From a checkpoint of a small transformer trained on Wikipedia.
Size: MLP 512 squared ReLU, vocabulary 8192.
Architecture: LayerNorm before each block, no biases in attention or MLP, untied embeddings.
Training: a variant of Adam for these matrices, 5192 steps.
Each number is 500 + 25 x the weight over its row's rms, rounded and kept within 0 to 999. Layers, rows and columns count from 0. Numbers have three digits each. The size before them is the row's rms in percent of the matrix's.

# layer 4 MLP down (transposed), 512x128, rms 0.137, rows 10-64, columns 0-127
117:470520490513473515459462459518522471488546440485487496489472474519533496534479490486483522500527486500478503471516544519547504500475461490465510492452528470480512459498498522493536499495543558495532497520514498522489497495520526484446507502506519496472538527494495505499500485549477499493490499506474498446477489505518504461547544480507498482502490525508510568454506494545507500527509
112:514516501497546487522510493521528531530439557473532518525526525468515476500509509478470495521512458448532455508509508521519483474479456437464520479533435476508513510553492502522488510535487496521504512479495508505492538485495527478461504499512488485503530474462483520517523483522511478479480491523483488474523505521509505519476502510470519520506520429466508503494517495470472465518526
118:495531500496515526476475492490508496519528498444488526500467506469503528493490585498495540540521528511480501472509500449503488471485504486513476486491477501475493496486441479507511505484465564505527548483451511494498495500509513502505505469494487524462519503482538491519491502535482504480530482502495533447494433457487499527532533517531485497516482532532530507469519490491531540525527
115:480533505500445505485485487514537504514527495514488480486494519494519484501517555494525524520475471536458491498472523536495517512473525481486511478502500515488519513567512464516514485500488494454521464472508546512508501450467529497494451514510502476511527472538458486478535477486543546511506500499435518507520518529507507479429435503507503497506508480490469533515489525497488519477519
121:503451479509500499514515500506525507480486476478494505548455541499506500516448498476532505519521528454540502490488547465508514458499502496490485472493480475515504508531510476510523496499584485545513500485473505478447503475450485542484507502498499480460554536511519496478503512502471488502489494536498534500486477498493487473469516528507465549476523490487508545501499527537478508463553
035:506536525489479510499501519526480506503450532546541498493460493532507501523502497504546465512532473492469492530503497486490549520461483473494482523500446454519475511533507431510525526518507469521493494537509519516491511515517535480517498531464482533511480477506479495450507510498531486495517462474539498519517456548526529475486521493489525480491493456500452528507515492528524468473537
111:540510470539479486526506577513535482500454496490516502465489510515551481494489493512520495525500484505462503549515540511505489469518503500530449543539462490509470464521475495534508455506495493494503471500502500520497487540510535491493466501520502480533494450493503526487528502485487528491477476527471524490485480495443541494511506516505460523521479470464453526519463531498522527536499
163:530452483491536530515524499545520556471527504501484487470499492491518493494508528486457531529506503503550490493457473509470485503478548485473523535488441450509507550513473495493518551526493490501513484525507495518525477452520516484501500463541468503493535497501485456494477543510481472480544489498515516505501487482526460488502492496508477480516513447481487473528512511502501498493568
126:513496499489495504490515468532499501497538463478541490509486467446514510544472541479525531522497472463471494484517506527520470528480511471500487463469508519510506522500485529522475493520483527515470496486475469514528473492474502483495516505523484480536532498510485542508479560495446432471520501470533528451504461503519470515544517473489488446498547506489499525506488514543507493511538
128:481444479376497460495491485520460506503503491473492499512535527526475518501496541506512536485523527515538502505497505484486533493506497486521533482471542495492512516517540503510488492506493496495487474531493509526463531487447501484524500487512465542483508531518511497528470462490484540500482504455497535504503512494507434497476559480509526518500500508506491493466507485506454497486501
036:510484485455539525523482519476462525486503492535556508487513531502426510514517599498530518512514490534481523479459511464443451501521507499492538462478501500507512514501473495505437482526494537503528493526487514488513535488460488527515519500469482509516520532489488502487516514523477512476479473495463525478475474520539491497468507503509530519498471485502485504527508496490483480510479
020:521479443481539515513444528473520480487527497488483542487470519542465503503475485470524533526500468480525503536500486507534501477493456538465491473514531506479494494473474525534472513503527486501476474474466526490469519470472522499491500492507475520535518484517538535518483453529509511481536474514533513520516473468508468527461511521540504489501527480521533538509473525457459497488474
125:520498507500478542490441483483480501522528497501467503519439498481489476490468468495457505481562511471513495445503534544535498528530521462487525507519524501522484469515495494506520545501531591525493538496528505488446500490476481474460497506488518538509494506477508509484475495525492500537497465515517461472512513503533479461493504459520497467496513495508529492496504483545498506506492
130:460481453496486499523461518472487512462518511496546474520512519508497496514499527498434530489478492467510537531513518457474479506497447490538499488522489522472477506497508490506477453484543537467572511507454480498491532504475502496474504469487497533500545539492509480503495497457487489526510508506510546514494512559509471502509550510519512487488494459508497538453464510514520517511499
124:504485521501477501494493489527508471449516488519524512512498534449490468502482486485478493522487458480511471495520515539503462522556541466521484526540468465538491505485504520516521549490519534540465502507521487497450476478538447446531512473518495505504529490521483450494490486487530485484456502460489517492486506472510508531497494495494541467500510497512544517494506545512542499469537
135:504476507493481507486499480497515482491532525517494466470500462522489508519519505493533520489514466504525460546468509532469486515505509482480475530559505498529464474491504459508519516522506557466486536478486470501462473517489481492488473483531485507521500440535455483524487516478497459521532513472514477433551513545523492521533511540507496461528496498534526490517481522506470460515516
128:480475466500533491436495489480535511509537503459516450501489483507450529520541486490536543495516512501459503504478502522445525502488512520470529517510490455496502472541434494473489566520494484502524535487502566493524517516470464492514481497487488497495534498511500472478532528507474511452471485503468480497525509500546515526488495490509514466540522528487500506508470502507482512485520
029:515495503519524518522484490432487484511525525501515487476497493462453471526502523478464528489459462509498517533506492524519504529450503522492527518477517472497535526512487490551473523486479486490534464462460529537484521453460537491486531470476524520486502480537490507538528512519483489516458513528470535508520463537497478555480495511480484528499456483506457527494485489492490480504516
026:465484486545533493525474483526453516515518500515526493506520511494514511465525472503502489507459477499490489510478547511492475532526498480470546536526509511523471494522525518500536600494513502514474516461494515486505525483489492525495482472502470463468538485534484478471479487505510514467451540539513507480558490488519467513499489493493508523490483470522475515517551511500449491522526
123:502541499504511534463506471524538484506533500469488480466516472513482510485513553439544537517501539497551516470514506508510505465519473553486498497492538514490534524491503470525505502485529512511514496498487454545535519486485501533510510431474500482441528485471533493516522529491468504511469474505497482519518484487481483471525495479511503474461501523500498462485485462460515501528541
022:495477452499501504517526494531515532488531553494528486504509488513522506483537489490503487505500461521555496474458509502484481508486507489495495544476470465506491553550461527544497552542496517528499485501482534527484525485481497482558519476536502511503503474530468464461444484499492503466486478489532532497528520516512509486500498553471497485515509461491488486517504492503487456472559
107:498503518457506467520507484520460505447482478492493530485538478488472499519509528495521543534494476540531520536475494555482508508484485461451507493523501497501502514510470484490531506496496586498489491512484489497487524490487496529469455483509468543488530488489552498556490501495535526496534482522505542418523508502504475491512476509526478494505467465499499485469496508497520463480493
009:528502461503499492512499500460487517496585516471519521522496530455516473513498498484476466494448486510504501493503487487473417422502479518470523524510487505501503492513478519487437515509456556517496510506482521546507543462483493485485537474499503476516537501519512512487487521493510488478510472496506521456504484474524480506470534502482521482538480477501487529496475502474506504501541
134:488504497500478456527497513515488562500513508517506509468482533502534513505471489458489515488449542488490493527463500460537491487463472477528541494486478519543460503542463510488570476464525524482484543482523471520509524457517494515453462495525466513522505517507493498483486519493499496440506477493490477491496515543518473510469526523520505537531495494500482512469538504503493485489549
102:429473459559469492514520522474491523492542509462483471487510488511468491507524571489476476495479465515543493507502543540466511470515498493474515541505531462495504548510488526488529533533465486491504461526487512519506507493516514474513532479538498501514526501523480507520473480472522483511525478492522527492504569480502448506488503513531490466530496474490511485505493517491469496466497
013:490460476513454495476543546519487519476479535517522474515531520474463483475519476515504494494534476550493477495480516496457503553509477501484542546483456491524482505495487484532490539530498468488498479522455540476489500495474488454528532540533505529531510474491470495478462472510546490520512471486523520541524497468527484532490484512519521488471463491485460506529495511519493481528504
127:492536497479510522540500525523498505513494465493463521480509526509513534442476466526473480559476510492508513498498516506517480506453501501549483493520510482515477504513516493511494503478546531543510487510553535469522565473542513514481496473507460480563522494503467466460501499513548495472512473467473487455510493490499507485524488528531503493508512477495499551466506485462490460524496
117:498489455496482451510462492493540517523504501512482472471438467533521512498506502545531537508491557489490487534527522501515530480484459502497512527478546501469435491484488476507500448511508474464539548473499565520502490521473519534521507543473487508544499515463509494525482478498513475512472493530472509497462501505503492501453521494529499522499459523514494508508513487480521501488481
020:480522539483459503505486471468496484482503481509500534493497496500514488484491494545486500509494503480536488535491461475501490505522431506469519516502495474526506529467517475500522491485466535500509463500463548481533577476525516471514476541471554550499478488481492531510510517512546547482532486520493517479477484466489473534488493498483533489524552495529517477491455510485492539475488
034:484542497486473552480482523473501492500489516495515530505454535497502490482480497501482491476460467533527532501447479469499487467496452513516531515480498522469546542473477507500518548484511503514515487555477526477563516478488503492477514515543495536522508523468518486480506451477506510519534497500499460501479508481470542512469491553491520534491480475460511527472474482507474483537509
024:495560516498495489520496490470513523541511525499537492519485539505495487493544473502512472498455474494486521489500499504527476552530511530503485527475512521532500515519472489473489557478502546520495534465510514510516516498529522491449515496449521484486483467499494496459455509549530520469488482490505474464541458484508537519516464503491461507485452459493473558494508478488526484479516
034:499444453467521463523533469526522489512512534459515464517553495493506516511531497545490512507541483481503516485497508505487450467489492453498503493535476489486455479553524477507463499524501500529512520492541522520486500478464466486523501519447482522517494473515516495530536492509475481517537471449531515483524487534486472473507512526494493517493523457532476504486503477482515498442511
138:516467509466477510547524497484512507489513507526515507523485522483463533492501526537456490515514521508517496451485479519456476549511524487498565526476492529518477531509524519496476505501519548472504448534502452489495497465479496467492534488501500497527493507481507504490563521507481518481533493495519467455520553512498529441481533510491504480503505470491482466490447465495468484473498
125:492507457486507518541485501474468471507530509499544521490530534472534451536512517497527548471496457491481534511494515493550490498508457480468481480493499481524511452487458496487527498495478528533467467515498530523515539495520518487472492491491499509531532492504471484476473526498529473564477487459487516477485467527512500496512569515542493482517508466465467534496500508492507495532477
112:535500497509526522516484497487479527497556478520548461506508479521501525477497516543474510521481507514479535507458518562480509521506513508456489498492511501482488507517481558515507491523486538533540532508518492492446493508470499489508492522451519488476549471542481484481508506499499484452502468466498469436529498519530462484485528473467542468517463477471493496498483508516493525480529
124:492521495481485486540477485496505530486496518490514548453479517534480526443491503556518525500503490510453475519473489496527464558519447516521519502492452524556479488482488508510477463481463555481471464506507507500498521497528488519463525485522479530511496482480512512525537534511506509492526464501471550461497506476492532488500512525488511452497521508486469526461495512491477535520478
123:459501510481483522506520497463506519507486511486515549519452561487479480460465548511484535510478519508482512486472472487498489507513472542498545498522509512523488514491479493508513524477514491573457549539486516543470518469491504457466471498532507502505486462478516508499534504493546503506519476499554469487484515458505512521500479509566475493487520488487479523472508503520488476482460
014:495485473519518522556507492459468531497549503455513496512500528462485443547463512483485461464469496489478490512495474503486444470465472522489530487492515519507508457531497506527449520488487537467483471521482535555514528513476517514485554501516500493504507523515500494486475494489533492489487486526526525478525502514478511523497554490474517550493449504477498484516478496462491495528514
124:495517496488520495528522512541484505472507497459488495522534543496507486499504499498502485511488472508529446528487492552493524488489490500495491492496491521522508498538467514512491510504513618500521478504478492489512553520508474552519464505485479518494492520502478468509495497539502483508485493494469475425547519504527482476496493514459491498495515471445477515435504491464491484499536
124:478492500461473482497544485514548483525510529543505488502484494465524475487495460525528496533534536468534485505527469496511521451491467490471516475514523535501479534517519497515499511502503502512482492511524466540518522488450451469494510485504500514521501444531454504465508529460500485407505472490496480474525486516469490503515558483488499499496542500494480545527511491502500506512507
139:517495472531483499517529507537534576503520488541457475524514548486522503510485517446535497533488479506520522511510581549455526462534493490524522480470517512498530506497517479488487501495499491498456468478492522481472493488523492501499513439531498452489519525507479489501478486508493517489489485491476494487445512523500519507508508537494491445456484462513517486529502493511494470497474
046:509513518461491502506527479518538513526535442500472498540499475468457500534460565504472526528457487519496504511523493495490467473512523475510456467521447485503511488529493501507500498460511484496540522501510515501522541484463503491478506499521462540501536537513492484523518502496488494455505500456487486527467518518495498509479494478499507491494526442513555502474509490468532544452534
025:525489509478531469511511491517506494485486549474518481530544520474525473498536520462414499463480483508524503477495504529471492471421481487470486518486510497492502524532470521489486521545453518488510498471512489547523518488468519507533531500500494504519514497549507492535496502485473458479496464522467543488510523505479522483501510494513516486481501491513500490476470499493479495480584
127:507493496504481474504496523522481513517557533474513502462504534494492491507529532493478565541449458421505505505518522487462513471507500465476487506506525519488488512479499478529486458455506519519470506513461521474465529513464517504459501471504491519465534521537486475510442477505496503534504500506482480477531511521526483526470531532496490513455502495504531513484521491518536530539504
129:473509498514552516520499497505493511540527451507502458481502433458473472528533474578464498538466503524511498496500513545503504515482542512486492514488529466454484498502494528518509494483443535510503471515508499546490509505497464501482515508496470500461500532531474505517513474454481516477495464479506518455526520518508471504477479503469496466530497501530471478497530536480527517520516
125:506480500509495533526501489510484519478531495459518527507454542524501508463473432478483489509485497551516479504453537556529491475531527490503494481457493473522523497489481477474518499510512500511514473529523461498540474447528503460510504521489483495476495496449529461527472500508552483469472494477504507449519528508510507517531497464491507470500446498547515525520525509507504501513522
122:502491503484461498487534523488493478469443483492525504521484503500518472483472500528522517503553475484520513502506537558507541486496478473521482488503467517498470475502464504457448497474523521567510495497512513486515481471539479563476491513440494494526474506493542502474497497500522530499542457535555483459489514500471514521523500529506512476507490469518474534523496520513511488460494
108:481478503530535491522485509536504492507512478505487458486470539511498499534552494499526503525531513505525473467507524516515513482489496478457522488535496472523451507503479479549516505538499486549495518484498496566459504460505532504488480506446498521506491450470489470489452503469514511459464487478504466469554498491525469466508523508461512509495527504513521533517545487514525480521536
041:495465482500520517526488519506489490467495543478543452515490517505500520532513520534506475525542476490502478508450506489491477525526517494504530501494509519475461517527494479526452538518499522524529467419512488472462485474505530495511521481486529486505525503491484477492523485526459478497496497474504534469515494562557484505449501498499503489479476450523476525545550511488518518478509
033:502486453482469539498505508479483504477564483472514478543454491482437495505462513510499525488484496515511522517494542559492492534504484518472520492471519513473538492499451520548496499498465501511518438501454548533492516467469486511507493500520467514521513524529523474502485457500490468473493481484506525511525537503487492528461492496513507485542466470509457535529506493505481477510500
130:489508515468516525475521472507508487488502491500478490499524506450523472519524453544505492501504461522507515507487469503501511471531557498500475510499536495556468440473450501468547529503509496507512503450513486527507462494542502506482528505483536488523538467496519486525501482506484528480513479491495498490487472518491500506491484529496561491512449494516571518540512509514443478528465
037:477505525495487479523483496511509531496511468462537480501459535530528507516506484531506478543464466521485491529513544542511471542493502490490503524523474481560451498510490476474506536523498546515456514465514516482509536507517469498439500517486489491478488446511465495466469506496533503500523463483493516436527495521523490514526481519522484474495488479509485514521516505472533534450489
050:500514495483507491494501475509513543460526497507527492529478521498502494488499621490474522492515554524515498478495489500493471530501493504516506507516477478451498524506447462486521510510500578530480513523497491534486547499465497502501497497518500509498490487488477457446479531483494513480511505500481497416484530512499507484541491456499513488498501502497494512480528503483480479472538
123:511529463490497507530516482557545498473510498479475475520522491497502472512509481481489531486473507485500498506483516548460534500526490496497507469537471507532514488498466492518490502515517605497532500498519508545485510475467503512463512450454509498489537524475500517543501533520501480486464496518475526452503514531500522465502503449508491493486485481518514535464478477438489490497514
055:465488464524494473535460458519485526504526497496468437465487477500526500481496482512579474554518467498502482536504523529518515502476497493495505527462492464487508486495490491495533543503498467469464498460480532457526483501512490490497475490535539493507503458541466488460468482524540498477510489496524532515541516512535495495506506560501521503525523504501495497523511513491505501542460
# layer 4 MLP up, 512x128, rms 0.16, rows 11-64, columns 0-127
105:496472501510493533495540518485501459471497495487497541480492525527489498497436531502490513516488548524498515466484458467471510496468490540503481473437478498460552493480483551490498451493477502510509461557516465527512533548497514528509466512514485500521454543496513506504489523505469526523491494498517474492495516489475509449502499473511511508494525543450496508518512529506484487514449
107:451515518539524517517513511529501444462482561499513496467472483463509465468472499452533502537469480510524515449522475485480515519509496471492524505495499479457503493469505513469465538526466487491502483514468503528490514475511494468508564523521516523483518548514491472519471513500519536528501485506506488515510442464525503503496540488496528448514513538502481484523499494540512488514523
119:543490533514516574457531484506471492494459453519524497488492504536516552542492504529494508507550507516500525503480496479485524532513497526494514468511485468456529516457489519469498474488491488521557515512484510465497479495481505511498448507483509500567486500441526506493449515506465550517519502484491473527473496498525490482519464476463526511500495515495474512535489479516509519487487
108:480478493513519518431500486507519454492489517532503463529493500520477489513534460447510439491519503509461508500482509486535520536523509530481524539467524490505479507481440486496529505522457497478501514508503468510501499524530503457481482486509469480482452491484495501513558511493508490485535527488495495510566483503537518490537450504464499504510490513501479518503502491582481499501481
046:505498529525522545473514479502525477520490504509524494488460482491460492541501450472490480503533518502508491468502474476502506522483485518541500487501507523497545509461475549444484468512475487500510483545486449496488488547529513538512510489521520519450451499502503485537510526496482510546531544541488469527490490473460508519524515502481492499478540504528519473507465516552495494550481
111:538513504503502521476486515487479484494515489548521507454524462516522504498546498487455523480486495504498500467467486482526515502465508514491513522522523486506552519511497519541517544506468491444512513516477511463489477474504542472492486460498454489505472489525556473531491474487510505504543582502511525498490485515442495520504447524496476502503495472508521475459472489515495474461470
154:527465484523520491511484529515519504508493477484498481452505464523483485474478510502487489519509552453547468488494485498471517529466516509505532514483479495497480494491544486521493510535448481441500493515519507504553517470486478464503518530495488547501481539476520499519484545522484506521540490608511507526511500477498494451489485496484471522515511529513467459526503506504479493507484
125:542524504505499492482550514522480433452454497541520493450461487486503526523504497525496485540518512499493493477522490498540494492487451468485534499507478491473484523460512539523483488511481500478472496450483467476540507499500468482518520544518530511522476540487535480482481496552512527486543502516505499512475448506502520533510497470487542486517466524517487501493512500539516492536458
117:502484498493532527470503515498503500496494531478464451530499500518473534533469483490454494540500522491486508464517449498538468468492502547532493516460541504514515483513542492470550503509514498488512483536532495457538482537462528504492489487482517469486482497468491534495512499487450500504538518497478529483527539456478501485555496466495453492496561521506525509489504467491473481491482
050:463506530496527507463513480476520459516484469524485518481481429491497489499525469473467452493542524436497496494495475446500521478483466519510507505508524513482522471485507530515510514473485454480509484494514475495541501531503525471500489528513548515460479520509497530511508524516492497551508492538481477537480499493489531521526518517453474488493547537481532489502484531550508540474498
042:532544520487529514460483507490501431475489501520449513470461467481504515494514464470452477524531532494472500478486522466492537493480496496478465516503526535493508457491539531484505493511522475484523525544500456503523449506515534474500519526516531486505439530470478505480491542497475534508544523492493492513523507488507510514531485494509469495491555510495531488512473505534503538489472
129:525483497546543492514452493525506443502479483517498510465513478469521508563511493499510499522558496515452495486482517493488509464500487535510481471467522522491499467502487484502506468495533488471547484506488459496478503534500515534512473476520480465503456516549483472559507534515462519498545527531481514512525475525464509495499480508537491476467505494487520442486466508509477517510523
123:441457506485510513477502464458542476563490520542517528521484515484467466548530514475526505496520491527455514514500478488516515476518490504468495495522521495512495520513468526490539460508485487484513530515481477497481492509494520474453475499494510457475494503486502518507558506540477505506532495479515468518527496525488479533508511543515479551477459508545479508528467509558466512511488
117:500450504525506523519478529488472513499467504487493495479502500557475557469459494524504495525552509492504523498523487470502523463500512507524514497459499496524507504458520514486519451461495452451496490539544500471487522496498482509467472527526494529470452522491540494482488481527506534498542516488518477554500520490468494486515501536507508508505515565472476489531462529504471476503468
128:530498489502483519513533515457484453491501487533506512503524449472499520474497448508504428487547507517478547447504507501479531522510508482535530489480467537491554471494525518512472493464470448482520505520468476502538493499509506527503494500473523520504522514511520552509479478498515525491503480479485471535505478530465509464485479464517559472465510481499528493508479514476498472525493
127:542514495489517503467506514519552462503482501496471477451500484493557518455458501492483500486520485485500486490489492488479553485449478531511492465530487528505483488506484499524473493496530514481531535495501476493521507523518526533465518516494494519513483531471505494541511526517495503545480498527495470510509448496521602494509516539521476478463530511508521486475462461527515512497470
039:514476509521488567485476499489520435495503471508507533493476505484537492491459448480468515515482491494482539456524493475529503452486524522486495514510502486503534497475491482484478502479478438501490507510505534480526490498549498500474473507525512496506492521500505497507484552522492493537511518534447495569461506458484513517495485519515495471489557569497481474536483501502511484507489
042:522493544488559500456486527489519444485472489523480528472490504487500502523515435510503504501519517512493494499506477493544502543491502487544502502491502481492530522509506508465486514480498471429531510565463474515496499541486553527528486533487505496471486538524504494528509479540469529535477526526503470537500494495461529482530484477460463486509529517492520488511493516512459494518516
116:526521494527505532504539533479444472481470502491534468442505475507473510476530489492487450498510499529495522468476476500491513509512464484484564502478514493460509522475539518513481508494482504489573473514477489507564510511497500502473535496477523501484494511490527529495509522490523537510513490479484508510470497496488500508481510529504538474440483509473461473535441500515514488525442
043:474461544516543554466494506463499462514471495558480531492501498507483527521498455464481471482545522522479524445489485484522490486464476500484485481492480497468512528469503483485526463523498451501503467515487478476511474493494498473468474489509534489459483491511520530536510507519505513520531527527515474559495492492469534477508491524465519513531485510465482464531462496521488479537521
114:537501538535594503512481493469496516519478495522512454482511513489519478531520419531475419522517505485452475506535496497506505488459501521505473500511501481504523480470518486468457509526507502500535542502514482474508476484495533529491524512469530498500488513486513481526544525501498491487510499500453486492485480498496516498496505484460511549474492482462490489483482497521513551489515
039:523496556528545494518488461484490471544484512541489527471468508491495510507462483520481490522493493513491524490487490494556555507478496512485486461501527515491499503462514477520509500514536432459488467494501477493494499505488490499440458497517529487496505518507479519540532473533469537541517506530478507543489497519469506470542462464494496490477542537507545481520471518529489531493498
125:529516489502526527486471443497478520503497512503499469464471460515496514460472464496513514521461512467518516505496506486512566503441490543474509498497538495480503527516514529518528488487511444508522521497528504531490465489484560505487533473483529512506511537541506511482487538502485511482470530534546467550457488508521508486496488496479502522539551517483486473469482475484509465518478
111:533514510494526526475509457491529486518495484549501475528505504497531464524522515485548504501538539492472553482489518490500504509481494512506471453469514549519469507509496502498457449429551467513493531485538477485482486530495511542514531496470502471490494495507486488504496516512424481470499519501457489539540457518490471504510511516523490544467477486506479517476497500510503519514515
038:529522499536555507487531471525535441503513478517507484482509474543491503534467492463474488511463496463495500459472489476499524497465460508541516475491524521512508491466478477519471471533532487493509511538495460477524487519530511513468489507522521485484467519514489516495501503496455530533526528523462459540480470466490500495523527514497499501508486553501508443496474546545472526504501
119:501534505504516519494505498529512484543482472517496482511488482498545481495505484515521453498506535481480532477496490494513476497481470547505524493454518524496486468437498480493484514500530490474511504485514513501527517481520475492476488535464564530525499490493527458497507506521502535519507501485467471514509490448528548530521475546513452532467486513440526495501489476550506550553476
115:497471501545535479481518488498492475488488549502530521477470483498478494488492494464523512531515523450480520433547500471501475521513483535492548488488505540493513558474483514484441469509508479476519500518492492543514517492466480469464511497533520523511479500489531492542490518490506475525572530478507491504498488482544478521497532456501485492487511522479483525489507504516504456468546
044:511515534490561533469495515467469499510464477498490488490482480467474490530502472469475467520518533487505481464511502474484546485463531530496501508477500497504530525486545532516458486544482443461536521545507499475508499529529501499501513464523518475481458499475519513499519523522518505530516504493528514516470527497456528514516472465489469519477514551511496482501484546549513491537467
044:503506481503489485468465527488534478521437497516501523513487522488526484521475521473515462534479544491509503462483455465492516515457479491549508519515504544473546486459471518513494480489508466476485474522470505505547465491519531505481472485493526539513460521449487477505478521500489515543493550522512467535524520480499552518493495504517521491516529503481526470469446489510519518500474
037:488482492510545516490519503466528446502453501511477501514484451486529516511491459466495455509526496493489498505470431458492517522466503479467518491508451516495547479459472505501516534503486458490529535512477453510510446482550519500465497502519517500481498474493492504496538505512447520513519536518489494501478499465491540495502494464507519490480529534474492514522531516506485505545543
044:534517516516510534477495448471511480525450526541475460481467503515508529533496470490517478509491499532476535469465470439508534514495490478478520494468503546454528477509509484489518497500524431482507475535530503490494478494516535486468502461554535460517471483481488524538500508533497540501528545503488494547479483534491489504499475497523484492487499522493514502486486536487480494472497
128:532493521500510523481475457506515442510468453553506543480519505490516483459526448474475504498485472481540457518495504503511516499471474476527496509470507519497470527437478506511489469456487476494506521494481510532499514480539451511477497494489514502498486509451535492523523477515517498541473504515505480528509450472485503506496509519498508560501537504526498496512541533554521507546510
121:507476503533495500521523528505500516470466479498544501463484489510517518498496497505506491498499489505531478481499475502464521481459526492551517527483481512492541526445493493511475510523521438480493550517482500429485498474531456499483520494516490545515484496484558451495517495535499480511505513488526498552480492453509511509493454551507462476506484535489503511546500528549514472481479
110:460538507494484477441463460516520446494448484513466504524513499488517507517470470433497498482531466477492482488519499518523545464471499484523450517505470512483472490510498485490492511490514488498499521507523456488544489497545510523456470478519505484517460483487494478526523485548473508572521511547480488509507498503525520469510466511524484486526505516522533507472494521513532509474507
129:540494524512508522466473501507526493482463447572501506458513496517529489462541503482476489491492506441502471480482498495508515481482512480480531520500477495503539531504478481497475500497494461441474523505513487479502503467549497472473509471503476494528455467475541489493514504519525510565521567507513482513525476506507499524465468534496458527493545514516514495511501494545509494495520
108:450482488535492514517452494504527518482490546480510501497502447514477496540446476484526523541500500452491479508520502475517502538502436489479497501485474498501531510484523495511517519502497470467486482513524496477529505463531494452504498521510481519493526542511500474492511540536476497486541556521532454549492505495487493481550515529520520497548537497465489487462503487514522459508479
040:539498506520525524484477484469510463514436487499485516508467460519509505508510453467486479545522481504535508472472496478507517483496488517492507505509501505510502495514508499482501496539507443476497515516476462504541487534527511534495524476534528512504486505520466551539519543545478537512524499500479505526493533454495530537548468490496495495472528567516503503475464551522471515506463
125:525513526471517495437529467513483496509481471510509493512517506525527555500466506517493500524524491490464509506519508497492498474464488485505469494529492511492527459462562540467536457524493500506508500494522420467531495522501490511496492496504524482455520467452469505554548498510434500489504480496501467509519527493469490489548526531499491502493508506469509515485482504490485556521480
120:498492533530500528498516489447522497520482501491455507483514500499499535496454506478459469477490533481469465461465497484461481519509503524468499507499488522488528522526517511486473488514517503456483495554497509493574512488481464542520510509526533495476489467494482539524509469495479518559512517497510465511548484492483514483505511555518489556463546509471539505493460504509505482472517
158:514497517530503553472516507485546509523499474567488496440498491474557491479521509527508505488530505480491511508490505481491552526530518539482529470482491513469498498489543531509456540454484476480498484499515512439517492480496491467503476492474511479537494491494478500494560523500504503512472500502438466532512499509491500481462450534505479528470463489485514489503475493509500548520492
055:498518528511525550449505504496525465517449507520502487462497496495516494506488444496486461479540507482525522467522480486528539485481504480513478483469488508480500494443509530505463505504533487436535509516474466493522497509477526522468498536502515513479480497456513490540526486544475514502516542548462507539506494478487540454505495500528481525479526528480490495527465523544515526510502
038:490533541502526492479510496511541444528474466479468495502490498527494527542501459519513491495546528476509469483523464461522488537496510511506500481479502516506518490490476531479552477474506457473489453516516490464521517493477509522511508494508535490486500525488493506503538542549533548527501551513506497535514510493469517546519532475473469518447523513508529468501459542519498524515487
141:533484502523514521507500493504521493502496510502471458486456509495536525531511496510528498503501481477509517520488494443502535448461518522492476537496542530514480469462489484508463456463491495457530503497478488461488510511506474503480499508518519514509472511472497480544528504534429519548517533479530513523509475508474507526491511524429469515509464513532527496535478516523530494534456
128:504456537495487556421493492516506482504482489561505493457452483502536517476531507502491514487518484513519501536479504487476525477466512492515478495488504504512515504453464504521502486496504493498552475506463486492501503505541459548472480541502522474492453530470490518523491500531477497535501514493496486503525511532524512492519469467500462463477485488483515468518520554552515522549501
122:514534505508523512515544463505530490507467513514458526472495468455536473529487455501512502527495591488459509477538483486525474508505493505492532503473509492531503491528501544488467511479510468454472528508500486461522486475536500471538498490476495530503511493513487513507475506502519493493497562502544498513481438509511558504481510494472488520477532533478535504456487488485494516503517
120:521506554500532502472535485487538487523470473524470523484479516502462483517473493483484508511495520490448474503473501512557496484508470500507488496493510507483517533516494488489554461496537494447536498524518491470525488521512530473484507458488494489532439513505486529529556511523497508501474571486450528493461508511507484514490459483502442474528493520517496467476488481509507536489513
102:473531538521475498485493526476497479446504504477487515476486477480486517480476536508465491475505522538489527489527434414469496503478497547503522524527531537446507524481513504489489508519489510514503481507474507515561506558479526525505484539512494493462469510532516514500516532483489539525489512539453488493475510516463512471492475485508527497492476507488507472481484507497470478512542
049:476522491527512520460476523509527479501473513484492530489512509501510486532472481499495442525541527478483507461508463447529553484476503489494483489479462513496523514460499512459476513484530476509526534527498486462558456505503540498476489547520495504514460520488501536501484528511482509516502540532494513510485510470485503501476463515515503490475506553493501457500466541560477498541463
053:479552524496525512440526498478518485495434487546487518497475467535514498495517461483488474498524505467517502474516499502514526511468477501487508542489511526490501537465519529522488505510544463467505505538501478517541490528513504494490471539509532491494488479470497489513511499531453498547520537529493469541516527522492539506534496524452496502474562521481506462521472534517490534510500
122:479469480504511499515463471521471491491481494499489513442536462525467534495488481529520498496482542501506473486551512482495493529502485565532502505454488481472508469487530523514518512499474462456460524490486515491531514499481504475540493490493496526484511525490520514510468514494541521490500492512516521523490490521477502471508518472517517472491536517485560505505459464476427496568460
049:525511560492520512480517499492560450499474519539498505468500448498506470501478494468513503484532500484473496487489492484507525504496511504499466527486509517476528514502462530469484480526514491494525508511487487481512458519533489522513495482501560508448470508474488522567541534530479533507518516530496503565494471475475499508525433477496495511486469520475548486514490496527494491539470
054:529509526515556502452518488526498452487462500536474505534473460512517512495517499503479495538544510477513508464525502470529502466466499510516474525469517527500514506486510521473479469509494477452514500521525455483525490491499522513495483508530494516467466517495514521527512492547484535555524536554522457516512527473499536478526510530487502494492546545526522474527478521538506511540506
120:539518510488526507496521463497505464491480443506471480465493521495544513495505515470476495529517545490524493466459500491492537489453492496516480471467482544492488509474490507499486506493532505490560473565459454527474490462485537536502479504473549516513494500437513522486486512519499507574518499505493489519491479500511543479519491505498516496452514529475506520502483520498465497535503
061:511480528527524524458478489487513456539483488567494540455506481493524503516513489507470467480487500493505493467524479483506515516455491497510504509509495529495496521472501503505461521488509436488515488532491491532497485508520506509515509472484538542474496512516492504516539553525492549513527532552489453539490512467509549517481483524516481543476531533460533468498527494523502554516503